Weights of a small GPT-style language model, trained from scratch on English Wikipedia.
Size: 12 layers, width 192, 6 heads of 32, MLP 960 tanh GELU, vocabulary 2048, 6.72M parameters.
Architecture: LayerNorm before each block, learned positions, biases, tied embeddings, normalized queries and keys.
Training: a variant of Adam for these matrices, 248M tokens, 2713 steps.
Each number is 50 + 12 x the weight over its row's rms, rounded and kept within 0 to 99. Layers, rows and columns count from 0. The size before them is the row's rms in percent of the matrix's.

# layer 7 MLP down, 192x960, rms 0.122, rows 0-87, columns 560-639
098:44 53 60 46 58 63 68 20 48 53 48 54 24 33 57 42 58 52 52 47 26 60 64 42 31 58 50 73 39 32 50 49 47 33 51 66 62 61 48 76 57 38 42 73 55 43 48 46 35 67 50 44 49 41 28 36 42 58 48 52 36 71 30 56 44 53 58 52 59 36 52 55 56 40 65 51 48 54 84 41
094:56 68 40 38 61 39 44 60 76 49 54 55 08 50 39 70 58 50 47 65 60 37 60 61 40 57 60 63 38 35 50 42 48 25 56 47 68 45 57 58 54 29 67 53 54 53 54 64 36 38 50 31 51 49 63 39 41 46 63 74 39 55 44 55 38 37 71 45 39 41 35 38 42 66 43 52 54 62 54 56
098:46 39 33 40 46 45 45 33 27 31 53 55 64 37 53 59 44 39 44 47 87 51 73 48 28 57 53 45 39 35 42 54 49 60 67 55 45 58 61 20 52 54 75 45 68 54 56 42 55 59 43 53 68 56 55 60 42 47 61 28 48 34 79 39 69 68 45 35 38 51 47 59 56 66 31 52 67 73 34 45
101:20 56 49 34 69 58 61 46 56 48 57 52 47 80 64 60 49 39 41 55 38 54 59 47 45 47 42 77 49 64 38 50 50 37 46 62 60 62 42 46 78 44 60 51 62 51 53 91 55 37 55 61 47 51 43 55 55 45 60 65 52 44 41 39 51 45 44 65 31 50 51 51 29 48 45 53 31 44 58 51
099:55 46 46 51 64 48 24 55 35 55 52 68 57 35 68 31 60 60 32 42 58 60 19 37 53 69 67 38 44 36 60 49 43 53 50 30 54 55 42 58 67 38 45 67 34 70 57 43 53 55 39 58 38 48 47 44 51 48 56 75 35 60 42 56 50 44 95 32 31 48 46 39 64 59 54 34 61 68 55 50
102:49 41 33 59 45 74 65 32 56 81 46 55 46 60 73 69 55 62 73 61 40 54 56 58 37 29 67 48 58 58 62 40 53 63 41 34 50 51 58 68 43 38 23 45 54 41 59 39 54 42 42 72 43 66 33 59 29 46 27 34 38 74 50 53 47 42 56 35 10 45 56 42 51 55 39 52 39 48 21 65
103:60 53 50 63 27 58 49 72 58 55 54 43 33 38 27 53 38 58 52 52 41 58 52 49 46 45 52 28 42 48 73 55 53 65 56 45 51 52 41 72 41 58 57 37 35 58 46 52 60 41 45 61 40 28 37 77 59 55 73 31 40 49 30 49 38 50 67 80 56 36 39 52 53 55 43 61 48 57 58 61
093:46 50 48 35 51 41 53 47 43 47 52 59 59 45 33 36 28 58 42 52 37 55 50 54 53 65 53 58 58 54 58 42 54 33 42 58 53 57 48 53 52 58 47 53 48 41 60 25 53 33 47 55 49 33 48 50 75 53 26 50 64 60 48 56 51 48 60 24 33 62 52 65 59 28 37 51 65 52 40 37
100:45 34 42 47 50 47 62 80 51 43 41 40 57 42 40 30 58 30 58 64 67 43 34 44 62 42 45 55 12 59 52 50 40 27 26 19 45 35 63 49 52 45 27 52 51 43 45 58 42 52 58 60 52 42 37 62 58 51 47 41 40 52 62 68 63 31 41 42 77 67 51 46 58 43 28 50 44 50 43 43
103:69 57 73 53 84 58 40 31 72 53 35 44 62 42 40 41 45 56 64 50 67 52 38 43 48 39 53 70 64 38 60 57 68 68 52 53 34 60 51 45 74 23 50 49 45 64 40 51 60 60 51 42 54 64 58 50 36 58 46 51 48 41 46 65 49 39 55 09 37 45 69 59 70 55 60 61 52 46 55 27
098:48 64 36 51 34 23 59 30 52 53 57 35 42 55 42 57 70 59 42 59 49 70 70 45 41 52 56 63 43 60 38 66 36 96 71 35 36 39 50 59 50 62 43 55 56 37 56 46 46 53 39 54 55 53 38 71 58 62 32 45 49 46 48 67 59 58 28 52 61 61 39 47 14 52 27 45 50 38 31 60
101:61 52 56 68 35 59 59 44 55 64 42 52 27 49 55 51 34 61 48 60 35 51 78 53 59 48 53 81 56 50 44 34 51 69 44 66 49 49 44 74 55 43 51 60 40 54 67 43 73 64 61 40 55 54 56 46 51 55 59 48 74 37 55 61 55 39 19 40 77 20 63 52 65 50 59 37 52 59 25 39
098:72 40 51 47 46 38 49 35 43 32 60 68 41 51 36 52 56 50 42 44 52 40 54 54 53 39 50 46 67 58 58 56 54 53 39 66 57 34 26 63 40 60 51 39 34 61 44 74 65 57 53 46 64 63 61 62 39 52 41 51 47 65 42 66 58 51 40 55 45 60 46 60 76 62 33 60 42 57 42 58
095:44 53 50 56 52 46 60 54 57 50 39 36 40 33 44 48 45 61 55 58 39 41 28 48 29 46 26 54 49 49 46 56 64 72 51 39 55 43 48 63 69 57 85 48 43 63 55 56 51 42 53 44 38 36 66 60 69 46 60 63 59 56 59 47 45 47 61 42 73 37 54 57 46 46 41 45 53 59 77 46
099:57 72 42 59 35 53 67 45 38 50 67 46 69 39 48 60 43 53 38 43 70 70 58 60 35 66 47 37 55 53 40 41 45 99 54 53 57 52 43 50 70 32 37 52 42 43 44 69 42 28 47 59 50 29 37 52 56 54 52 53 32 47 52 60 50 58 71 54 46 35 53 58 37 52 36 53 58 53 54 40
095:40 74 43 60 49 37 57 40 30 36 44 46 64 58 39 36 56 55 45 66 50 52 52 56 70 48 41 42 48 49 47 58 44 64 45 52 81 36 63 36 67 42 55 48 32 62 53 50 22 61 47 51 48 40 45 43 40 54 31 52 38 41 63 49 45 63 53 45 67 74 49 47 47 39 43 41 66 46 60 36
101:38 39 74 53 61 58 49 65 40 40 70 66 71 35 58 50 36 41 59 38 63 52 55 22 51 51 17 43 46 68 56 48 55 97 38 45 30 57 51 60 56 39 58 58 43 46 45 28 49 67 48 48 24 30 39 44 50 41 39 47 49 57 39 41 69 70 59 55 48 44 62 51 70 41 64 48 64 58 62 42
099:53 30 59 50 38 39 45 33 70 62 47 60 30 48 44 65 42 65 39 71 25 47 49 51 25 41 56 45 36 57 57 29 60 34 37 73 45 36 39 43 61 48 70 58 67 60 54 29 58 61 45 62 24 56 45 64 65 45 52 50 63 66 44 44 51 57 56 28 35 61 27 40 77 62 24 42 67 42 42 50
100:42 50 30 52 44 42 46 59 36 76 49 71 38 59 61 40 49 59 52 45 68 55 44 36 34 69 29 48 61 36 57 63 44 51 30 66 48 55 52 63 46 50 43 24 32 44 54 60 63 69 45 42 58 43 24 48 44 49 39 43 54 54 49 43 17 58 53 39 63 35 59 57 40 37 55 63 48 69 59 51
096:47 37 45 49 63 47 43 63 42 49 45 72 60 59 64 34 65 65 56 56 53 51 45 29 20 56 52 37 61 29 54 37 68 53 56 39 48 47 60 73 33 69 52 40 51 33 50 35 44 58 51 23 41 36 57 42 37 54 61 27 37 44 44 53 44 51 54 62 54 59 43 46 55 94 16 65 44 64 49 62
099:46 54 54 55 51 14 28 55 52 35 54 35 36 53 76 23 60 43 52 52 37 54 44 57 55 65 35 58 56 55 54 41 49 47 27 57 67 44 48 54 61 58 42 23 40 50 48 54 49 42 44 48 46 61 57 50 35 44 39 42 52 83 62 56 70 53 35 22 37 34 42 48 43 50 64 64 62 56 22 62
101:44 59 62 60 57 48 69 49 48 56 49 27 51 38 55 53 52 53 58 81 53 51 41 54 37 40 59 35 40 64 54 49 67 76 46 47 51 53 71 47 39 56 36 61 52 53 57 47 65 61 46 55 73 35 29 50 67 41 79 43 65 49 45 38 29 48 26 56 51 52 49 43 42 39 57 59 30 54 45 60
103:38 38 46 45 49 38 27 19 29 53 52 65 49 50 61 59 41 38 56 59 45 52 30 57 31 45 50 56 65 63 68 40 53 67 40 44 47 51 57 50 56 52 40 73 56 37 49 43 59 50 55 46 31 51 60 30 66 48 50 61 65 42 39 35 54 61 40 57 61 40 47 47 62 31 60 52 26 41 67 47
098:65 35 65 61 40 30 41 35 41 26 56 61 55 58 72 44 61 54 37 41 56 50 42 57 76 56 50 63 37 24 29 46 56 62 47 52 40 39 45 57 59 37 38 43 47 56 59 67 50 44 50 47 55 64 51 50 58 46 60 41 58 52 37 55 80 57 38 46 50 63 59 43 90 49 77 60 53 33 39 46
094:69 50 53 38 58 65 43 74 47 43 51 48 99 52 50 31 35 70 53 60 55 51 34 41 38 34 67 69 53 68 55 53 62 34 45 44 41 53 50 57 54 64 61 62 51 51 49 46 57 73 45 34 69 49 39 60 61 51 53 27 64 43 48 36 30 57 62 49 51 58 56 54 57 60 58 58 63 42 66 50
103:52 45 70 54 44 65 54 55 70 36 73 63 31 54 33 62 51 24 57 32 55 55 48 53 64 72 59 39 49 55 32 42 43 54 54 73 41 57 40 74 56 51 54 36 62 67 46 55 28 35 40 38 59 71 45 38 56 54 40 56 48 50 43 46 69 31 20 39 58 36 40 59 64 43 57 51 53 35 41 39
100:49 46 44 39 52 49 69 51 51 70 61 51 53 48 33 65 58 52 53 61 56 33 75 32 83 48 58 41 81 56 57 51 55 56 38 21 55 45 47 53 64 67 45 30 63 50 42 43 54 39 65 48 51 40 63 39 65 61 36 38 43 51 34 56 31 66 74 51 40 65 50 50 38 44 44 60 46 60 41 53
099:41 59 37 49 58 32 59 65 77 61 68 32 56 44 50 46 56 67 26 43 30 45 48 38 72 69 45 38 25 42 59 53 44 61 67 43 35 32 54 38 54 48 51 65 43 51 43 43 65 38 52 47 60 63 47 42 55 48 69 40 63 45 48 52 70 37 48 82 39 52 33 48 43 56 53 36 34 62 53 55
101:47 54 34 48 72 43 55 28 46 57 61 56 33 57 32 57 46 63 67 29 47 43 56 38 52 36 42 37 51 55 43 51 56 70 37 49 36 48 55 52 48 44 58 47 58 49 47 62 51 39 73 56 37 31 22 39 53 61 42 60 53 38 18 54 17 62 37 15 31 57 47 44 36 34 40 25 31 49 55 62
108:51 57 41 37 69 67 34 49 80 62 42 49 00 46 44 39 67 38 43 70 56 43 69 32 38 57 70 64 51 38 62 55 46 77 59 55 29 63 55 52 49 38 52 70 42 50 43 59 49 41 40 56 47 66 45 35 40 58 48 35 54 58 64 51 44 37 39 64 60 49 46 52 97 41 40 40 41 71 46 49
098:59 29 45 54 53 49 35 51 61 52 56 51 51 51 57 44 58 67 42 57 48 61 55 19 51 37 63 58 55 41 59 56 55 50 69 74 60 42 64 47 66 51 49 26 48 47 48 48 38 55 37 52 54 60 76 70 61 55 54 46 53 40 52 54 55 65 61 66 47 51 56 73 35 43 66 57 61 56 65 63
099:42 58 78 54 63 44 59 61 41 47 52 39 58 32 53 44 49 64 41 41 29 47 38 48 40 72 57 48 48 38 61 59 62 66 43 41 45 53 38 68 43 47 31 53 57 79 39 46 47 40 38 39 52 68 58 35 42 51 75 39 70 58 60 41 63 45 54 65 45 39 44 29 24 56 44 66 51 72 61 58
094:39 59 27 40 78 70 54 56 37 38 43 75 68 66 51 42 43 69 53 60 54 54 63 39 75 55 53 37 40 51 48 55 60 86 45 40 52 44 61 50 64 54 46 54 50 44 39 59 35 52 65 28 58 38 50 40 36 55 56 56 32 54 43 61 54 46 66 65 72 59 44 77 41 47 45 49 52 66 74 56
097:54 39 52 76 57 51 41 68 68 49 48 35 42 51 41 40 51 51 40 53 37 38 63 65 30 49 43 61 41 57 67 59 44 68 58 59 47 53 53 50 55 56 68 53 62 42 53 58 70 46 48 41 65 64 60 58 56 57 41 53 34 63 63 51 65 43 46 26 63 49 38 41 75 37 61 53 52 31 47 56
095:52 45 49 60 64 41 64 41 49 39 52 47 61 53 33 83 45 55 61 54 45 59 47 45 45 55 34 45 34 51 30 42 59 43 58 18 59 46 54 42 31 65 52 49 47 56 52 48 55 41 58 30 56 53 89 57 59 34 38 71 55 48 29 48 59 49 43 57 56 43 57 63 22 51 50 62 59 41 49 44
103:54 60 69 44 50 43 51 58 39 45 39 52 61 34 35 57 64 74 29 42 43 64 54 43 45 50 53 47 52 58 33 36 38 59 40 43 99 50 45 64 45 37 50 54 33 59 59 62 49 43 45 66 78 57 23 39 52 41 35 58 54 44 61 25 58 60 38 44 76 56 49 42 37 57 51 28 63 43 42 33
100:49 56 38 63 46 46 61 52 42 73 52 55 55 60 43 46 55 60 58 38 39 54 61 51 63 24 48 63 55 46 57 51 49 71 57 43 75 53 27 63 33 66 35 58 37 51 60 56 61 53 37 62 43 20 56 56 59 40 45 43 55 49 68 51 45 21 75 54 49 47 57 74 75 62 74 60 54 34 42 46
100:34 47 58 65 30 59 69 53 56 49 56 68 45 43 60 71 35 60 40 51 30 67 29 49 49 42 46 55 38 52 43 47 66 32 51 40 78 57 43 44 45 53 66 54 41 63 58 49 56 44 55 25 59 64 42 29 56 39 59 59 56 49 51 56 62 64 44 54 43 45 54 49 41 67 24 44 49 38 53 42
099:62 43 66 55 72 50 26 64 52 55 52 35 80 44 19 27 37 43 46 33 31 60 54 55 64 49 33 70 27 72 53 45 55 34 48 32 73 46 40 30 43 36 54 52 41 58 64 53 45 51 51 69 62 48 40 49 49 50 42 49 73 38 63 37 48 56 07 39 45 48 54 31 61 38 60 60 48 34 53 39
102:71 49 56 34 45 66 51 57 42 40 50 80 52 63 39 36 46 51 52 55 50 43 54 39 68 53 29 55 55 61 41 54 49 27 40 38 71 43 46 48 31 68 46 53 53 27 44 40 44 34 44 52 42 34 64 38 33 56 73 46 44 55 30 47 49 62 59 29 50 47 65 40 34 49 35 37 53 53 39 48
097:45 29 36 51 13 56 45 42 61 50 45 43 18 32 56 12 48 49 66 42 45 48 40 57 71 44 59 50 33 24 41 47 35 57 42 62 49 47 64 66 48 29 65 45 61 49 45 45 64 65 43 52 32 30 62 73 46 42 44 44 56 45 50 31 65 44 47 48 66 34 47 61 54 43 71 40 52 58 39 60
090:78 58 51 35 44 32 49 34 42 58 55 51 36 44 58 42 55 41 65 44 42 52 47 84 42 38 50 42 51 55 44 67 64 41 62 60 46 50 36 49 64 46 50 47 15 44 36 42 40 47 53 53 55 52 45 67 58 56 57 45 46 73 51 41 57 45 42 39 58 47 39 57 27 50 46 63 58 56 65 66
106:43 53 68 30 62 36 39 48 59 54 58 33 17 31 43 49 56 32 42 31 59 48 44 46 84 55 54 34 62 58 48 45 35 61 47 38 60 50 51 46 46 62 46 53 35 32 53 66 55 39 46 51 56 56 51 59 50 43 46 61 52 50 48 32 67 47 75 54 45 49 43 41 48 68 40 47 58 68 51 43
099:73 38 63 52 41 76 54 53 39 52 67 42 52 46 48 41 49 50 52 44 57 48 62 68 46 33 44 41 64 48 63 48 61 56 36 53 80 60 52 65 57 53 40 20 40 43 49 56 52 60 43 49 22 56 50 65 33 53 60 47 46 70 49 48 62 43 57 80 49 77 36 42 72 53 60 35 30 57 62 43
108:58 44 60 56 36 62 60 95 48 55 73 75 64 58 62 42 46 36 37 48 58 47 49 48 69 57 70 37 51 62 79 31 46 34 49 62 51 43 45 45 42 32 36 44 32 29 59 49 47 58 52 38 51 45 34 52 57 50 19 51 47 74 26 63 47 50 39 38 59 48 38 41 53 32 70 47 60 34 45 64
101:50 39 40 44 48 49 53 47 78 43 52 44 17 63 62 70 65 37 52 66 53 59 44 56 24 35 52 62 37 40 37 61 47 70 63 54 54 71 55 38 45 43 67 47 58 57 53 46 46 45 29 67 42 55 46 56 63 41 50 42 46 48 45 47 56 60 51 31 51 25 36 40 26 51 43 39 52 57 52 41
094:47 58 32 33 53 46 55 65 53 58 43 46 54 45 49 53 53 30 48 55 58 76 28 46 67 62 62 38 64 47 71 40 51 60 51 51 82 57 41 72 31 61 45 52 60 43 55 27 65 23 63 62 56 56 79 39 39 48 82 18 44 46 60 36 63 41 46 29 39 61 63 44 56 36 31 47 31 34 51 37
098:37 54 47 54 25 78 37 51 41 40 30 67 35 58 35 22 57 52 67 48 58 56 57 65 51 41 41 58 62 63 55 49 58 56 43 39 80 56 32 17 45 64 69 56 66 54 42 49 59 58 64 78 44 38 51 58 49 50 46 39 51 32 60 60 40 45 68 54 44 52 63 54 48 37 36 38 64 45 64 46
100:29 40 24 58 50 65 65 18 60 42 66 52 31 49 59 64 58 53 69 59 41 54 37 48 58 49 56 70 53 52 42 43 58 32 43 42 45 48 58 56 44 70 45 56 74 77 55 53 39 33 45 19 29 48 50 55 44 42 70 38 64 24 41 40 78 60 36 54 40 37 57 48 51 78 47 57 51 64 52 57
101:45 43 56 34 58 44 47 55 40 53 59 52 36 44 42 32 64 63 75 53 25 51 52 51 38 57 57 61 26 53 33 57 56 78 44 33 28 40 48 61 57 68 52 44 65 61 57 47 55 53 67 42 46 66 66 54 53 50 43 55 61 70 50 51 37 40 66 35 46 52 15 56 43 67 57 54 30 62 48 55
097:44 55 42 30 73 57 40 69 40 30 47 63 73 56 70 56 36 60 44 36 46 67 80 55 42 39 50 62 58 51 57 49 47 52 50 47 58 45 41 41 79 45 56 42 63 48 47 40 45 45 46 61 52 27 42 67 39 39 52 38 35 47 42 46 52 52 76 64 36 60 44 33 62 64 53 56 49 46 33 37
108:46 62 54 34 28 40 39 51 42 53 47 54 52 39 69 65 45 55 71 51 53 60 42 55 43 50 54 46 52 38 42 39 34 83 47 52 42 69 43 53 41 67 59 70 54 60 37 44 54 64 55 58 48 63 46 64 46 39 36 54 45 48 41 63 68 43 37 56 61 50 46 53 50 63 50 61 42 46 46 45
092:54 68 38 65 52 41 56 55 46 24 47 43 63 63 47 43 43 51 64 73 61 55 44 71 36 76 48 62 64 46 46 50 44 23 54 55 53 39 51 32 42 62 70 46 44 46 59 61 46 73 47 37 56 61 29 40 61 52 54 56 67 47 55 60 52 62 43 65 75 35 37 72 70 53 55 68 51 34 60 51
099:53 57 23 49 31 63 50 58 44 66 40 59 51 49 38 48 31 38 45 48 57 50 53 60 26 53 41 55 58 35 47 64 44 36 49 73 71 50 59 38 41 68 44 52 58 43 41 64 40 37 64 61 57 58 63 59 45 49 56 47 42 51 28 53 36 54 63 56 47 64 75 59 63 41 24 50 54 48 69 51
091:63 51 42 46 38 45 41 51 42 52 10 50 28 40 43 44 44 55 36 65 37 53 49 59 69 50 66 51 41 41 47 59 38 77 40 40 53 56 47 61 41 54 46 63 62 60 53 45 54 51 32 59 71 48 46 63 56 43 44 55 38 34 40 40 64 71 23 57 44 61 70 24 57 40 34 46 48 54 56 57
102:43 51 41 43 42 50 61 48 47 50 50 36 60 53 45 54 45 64 66 40 60 58 43 42 27 42 60 51 58 42 67 42 44 57 56 43 45 61 70 47 45 64 45 35 59 57 50 48 43 52 43 48 48 64 59 40 57 47 52 59 43 38 55 43 58 68 38 57 62 41 51 61 36 64 50 49 42 46 66 42
096:51 46 35 44 41 52 34 65 31 38 32 56 57 63 42 39 65 44 56 51 45 46 81 51 46 35 30 41 51 57 52 45 49 43 47 40 52 58 40 39 53 28 57 51 40 56 43 27 52 44 55 47 45 45 41 52 53 56 44 46 28 36 44 62 51 46 60 98 51 44 80 50 38 74 63 62 65 32 48 53
098:39 58 45 24 23 52 37 52 57 42 47 46 47 41 58 53 44 37 38 65 76 51 83 50 50 39 32 55 71 64 52 58 47 53 47 64 27 32 61 28 70 44 43 58 58 16 51 66 43 46 49 50 55 32 55 42 61 55 44 58 23 51 43 59 54 41 60 53 68 64 49 36 35 32 41 48 41 40 56 24
100:66 46 55 30 37 35 59 55 33 52 32 55 49 57 62 46 48 52 61 63 45 36 67 51 55 40 46 51 57 41 65 52 55 47 56 42 62 57 58 44 36 55 28 29 34 40 44 61 33 64 30 45 16 57 50 60 32 49 32 55 59 51 52 57 37 52 38 77 46 60 41 51 45 47 53 53 52 72 48 71
101:36 59 55 60 53 57 46 50 42 59 44 68 33 55 45 42 67 44 63 46 36 41 33 60 56 56 60 56 49 46 33 68 37 31 43 68 38 57 64 46 62 56 42 51 38 41 52 55 58 59 70 46 24 53 53 61 51 45 58 54 45 55 62 44 76 47 89 69 54 42 39 42 25 50 55 46 42 37 45 66
098:35 71 40 51 37 24 48 49 30 28 51 37 59 33 51 62 25 57 50 48 57 58 43 52 36 48 47 60 64 53 61 49 47 41 54 43 60 51 37 43 74 66 45 54 69 32 48 44 45 23 65 53 58 49 46 52 65 48 49 44 54 60 48 52 69 48 56 30 39 40 50 64 41 30 52 57 63 52 45 50
104:71 61 54 50 54 38 46 53 69 66 60 72 49 63 45 40 50 62 46 54 61 41 45 51 75 47 67 53 42 49 31 42 53 24 36 41 32 67 38 73 52 80 47 67 72 70 54 53 46 51 50 35 48 57 45 57 44 39 50 78 53 47 61 52 37 44 81 70 37 62 44 53 51 66 68 43 54 30 62 52
102:34 55 49 72 32 41 58 59 36 38 50 65 56 61 42 51 40 51 44 39 57 40 26 51 69 64 55 49 48 47 43 45 37 69 43 60 34 43 56 63 67 61 40 46 64 44 51 51 52 49 56 57 65 48 54 50 56 60 53 55 64 53 39 47 72 30 59 66 64 63 38 56 46 39 50 37 61 50 42 53
100:71 67 48 74 48 66 56 39 56 42 33 36 64 68 47 61 56 35 36 21 31 66 27 71 59 50 33 47 64 59 52 46 32 28 39 78 50 63 45 42 52 58 62 37 34 25 31 44 36 48 30 60 51 49 70 46 40 50 44 36 48 18 69 53 42 43 55 65 63 58 67 57 39 46 56 26 65 39 66 47
100:52 42 49 45 52 55 53 82 54 33 59 60 53 65 66 38 37 57 37 60 55 69 51 48 45 50 55 32 43 60 47 53 64 60 43 67 21 49 64 47 46 36 54 24 58 54 55 35 67 50 41 46 46 50 53 68 73 48 58 50 62 43 34 40 78 42 43 42 36 58 34 46 52 58 46 47 37 59 36 51
109:57 42 49 54 24 38 47 44 37 33 29 59 33 69 65 53 67 67 67 63 45 50 36 41 63 66 40 51 38 59 73 55 40 48 52 37 47 71 45 53 59 63 45 37 58 58 46 63 53 35 45 47 23 71 55 12 56 51 30 67 50 58 34 46 46 39 52 23 30 45 51 46 67 50 35 56 51 64 78 54
098:65 50 26 53 58 57 41 57 54 44 53 51 39 64 51 40 64 43 69 75 62 40 33 59 60 79 48 59 67 60 39 53 46 33 50 38 61 53 37 65 60 56 31 51 53 74 47 68 43 58 50 63 44 64 55 52 61 48 44 53 70 49 65 52 41 44 57 69 63 67 63 40 39 44 75 51 54 31 47 54
102:51 50 56 40 60 50 74 61 45 55 53 35 34 46 60 37 35 95 48 70 50 40 65 61 35 47 70 58 39 56 37 60 50 49 40 69 68 55 51 26 62 67 51 31 65 53 56 46 51 65 40 69 48 72 69 35 62 58 46 64 57 58 51 63 38 50 74 49 24 50 39 37 57 54 76 54 30 55 52 43
100:74 50 45 60 44 60 46 52 56 42 47 37 33 47 47 66 66 40 48 47 43 44 53 45 82 54 53 51 54 35 49 44 44 86 59 32 28 50 52 51 37 32 54 28 43 50 52 56 53 39 51 56 54 34 65 50 45 43 43 40 72 68 61 48 61 54 34 39 46 45 50 66 68 40 82 39 29 67 69 58
097:56 40 44 46 54 26 51 20 66 54 34 37 55 47 59 50 54 47 45 37 38 64 47 50 44 71 34 41 43 69 44 56 38 35 61 78 40 50 34 33 40 53 36 35 32 35 55 59 62 37 38 53 71 60 65 42 58 57 46 60 28 41 54 52 48 73 47 40 49 34 36 51 48 69 50 51 51 56 45 43
102:57 55 57 58 62 59 68 59 31 63 29 54 65 46 37 42 18 54 57 48 60 53 70 49 48 60 36 68 35 45 38 50 41 00 55 43 41 55 43 53 70 49 41 51 61 46 45 35 60 70 51 58 57 16 54 37 61 36 35 32 59 50 48 44 53 50 62 36 42 50 50 40 63 48 59 60 53 50 46 55
100:36 53 42 60 36 42 59 40 41 31 39 50 32 50 66 50 64 45 42 46 55 33 31 41 38 65 41 47 41 60 46 51 45 63 72 42 51 60 57 42 44 61 61 68 55 57 50 66 42 42 57 69 42 50 53 39 59 60 65 46 54 47 45 43 31 59 30 67 42 47 54 53 60 59 55 48 63 53 59 40
095:48 54 54 36 81 61 58 63 41 39 34 61 52 51 43 38 43 54 57 47 19 42 40 34 54 43 59 61 36 41 47 61 45 42 43 54 75 32 63 47 50 49 42 44 42 35 51 44 44 37 49 47 63 54 57 40 53 48 61 38 43 53 47 46 41 48 26 63 60 79 30 62 59 67 49 45 59 45 46 71
096:47 42 41 54 39 48 44 61 38 41 46 62 58 59 58 60 44 27 58 61 46 63 64 49 25 63 43 35 30 44 42 56 42 37 72 41 59 64 33 48 59 58 52 60 59 55 58 46 52 20 53 41 48 28 48 41 47 55 51 50 36 59 40 56 39 61 34 46 47 69 38 53 61 60 48 46 59 63 57 39
101:59 43 50 25 69 42 46 43 43 47 39 50 60 44 49 23 34 56 42 24 50 52 55 35 53 50 50 53 47 43 53 63 38 70 31 48 53 47 63 44 61 35 62 30 54 55 40 55 56 59 41 34 48 33 45 37 50 54 46 49 57 44 74 49 44 23 58 16 32 56 53 39 43 76 72 44 33 57 33 53
099:45 40 50 56 29 66 64 44 44 78 60 57 57 59 39 41 58 41 42 49 29 53 45 47 14 59 40 30 61 54 50 58 76 46 46 51 52 46 56 41 41 47 53 51 47 64 59 53 33 42 47 44 46 56 62 41 34 55 52 65 39 45 65 60 49 39 69 71 64 72 47 55 32 56 49 34 31 65 64 62
097:32 61 42 35 35 35 51 48 64 63 50 64 55 60 58 67 38 41 50 44 57 60 55 33 67 41 38 28 59 40 33 48 48 49 45 55 43 48 41 53 54 52 46 72 48 27 53 54 53 47 43 36 38 43 51 51 52 48 51 42 56 38 45 57 46 66 56 40 30 35 57 65 35 42 63 51 53 45 54 41
102:47 37 56 50 40 47 34 67 40 32 45 48 66 63 48 25 33 36 50 45 43 47 72 49 58 66 63 67 49 44 57 43 56 45 40 47 56 41 47 62 35 53 59 49 54 64 48 38 57 78 56 59 36 42 43 38 35 47 51 51 60 50 73 42 38 64 61 50 34 58 57 41 31 52 48 71 63 57 64 42
099:43 62 52 59 56 42 63 42 65 49 41 36 21 55 59 32 38 53 42 52 53 39 35 45 46 31 67 65 65 48 52 48 61 28 57 81 58 64 32 52 48 45 42 69 35 41 45 59 66 53 55 64 38 56 43 46 29 45 48 67 62 62 61 50 46 58 48 09 55 43 59 57 65 45 59 50 56 55 49 53
103:43 36 67 35 55 68 57 69 21 52 55 55 85 62 44 60 55 55 39 43 44 59 46 61 45 73 51 59 42 37 59 49 51 01 56 35 73 55 58 47 69 53 63 58 49 67 60 44 61 58 63 38 34 45 59 48 27 53 41 40 55 46 29 66 68 54 43 28 44 54 36 41 50 46 67 60 56 50 54 50
107:44 60 30 48 37 58 53 43 39 19 49 25 69 63 60 54 60 66 49 53 50 54 67 46 59 48 65 63 48 55 49 38 57 39 45 34 40 37 68 38 28 42 49 74 57 48 61 56 61 58 37 34 40 49 62 58 68 41 35 26 60 47 66 47 60 64 52 29 53 41 43 63 48 57 43 56 68 53 48 47
098:28 41 59 47 33 60 45 57 51 48 67 24 41 57 56 57 60 35 68 57 36 31 56 58 70 63 59 56 50 50 29 56 51 71 53 21 69 55 58 21 50 26 41 57 44 54 40 48 43 64 70 29 49 52 31 41 54 42 51 72 53 56 51 47 70 38 51 93 30 56 47 26 46 42 45 50 56 36 56 44
100:51 67 56 48 43 48 46 66 58 43 65 48 79 24 51 44 67 41 49 61 21 38 51 57 62 39 55 35 41 51 63 53 66 75 39 45 56 47 57 40 47 67 57 70 70 45 65 62 35 77 59 34 30 24 58 53 62 43 64 43 43 58 40 45 80 57 51 35 34 53 57 29 61 61 53 51 53 56 32 55
089:47 64 50 50 66 59 26 55 38 45 29 47 36 48 58 47 60 45 50 50 61 46 49 58 63 42 35 45 31 55 18 59 36 68 62 55 45 54 61 64 46 36 61 48 60 66 36 47 52 49 57 53 17 66 48 33 51 60 49 70 43 48 35 48 51 56 46 49 35 50 53 66 53 47 59 41 50 61 59 45
099:30 51 78 59 62 36 49 47 51 43 48 56 59 47 63 46 56 24 53 31 54 35 43 51 55 67 40 87 54 56 65 56 56 57 43 52 37 55 55 63 50 18 64 35 57 52 54 38 55 65 53 53 62 44 48 49 50 42 53 39 29 55 61 47 30 59 27 49 72 35 52 48 50 49 33 69 64 45 57 43
101:54 26 34 46 61 71 44 62 40 71 69 47 41 48 44 28 52 53 57 48 38 64 41 43 52 49 14 52 57 49 45 60 54 40 54 46 71 39 33 61 32 48 64 53 55 50 59 64 49 50 42 47 35 43 61 55 35 60 37 59 49 56 66 48 43 47 46 39 39 29 46 45 42 40 51 66 38 70 62 57
097:75 55 54 74 70 27 53 16 48 47 63 52 61 60 47 65 75 43 47 34 48 35 56 56 66 63 53 58 33 45 35 46 41 42 63 71 58 57 55 56 55 69 61 52 39 39 44 36 46 37 23 36 57 39 49 39 47 44 50 50 47 59 65 45 63 48 47 62 50 38 50 38 24 42 30 54 25 46 34 40
100:48 55 37 71 45 63 59 65 50 54 41 51 45 34 53 69 55 56 52 42 47 42 50 51 50 42 63 37 45 47 55 50 58 29 45 58 64 57 58 58 42 35 46 49 44 71 59 56 26 47 60 26 56 64 54 69 53 49 44 33 58 43 43 53 65 63 64 70 64 46 73 50 71 42 57 55 69 56 53 48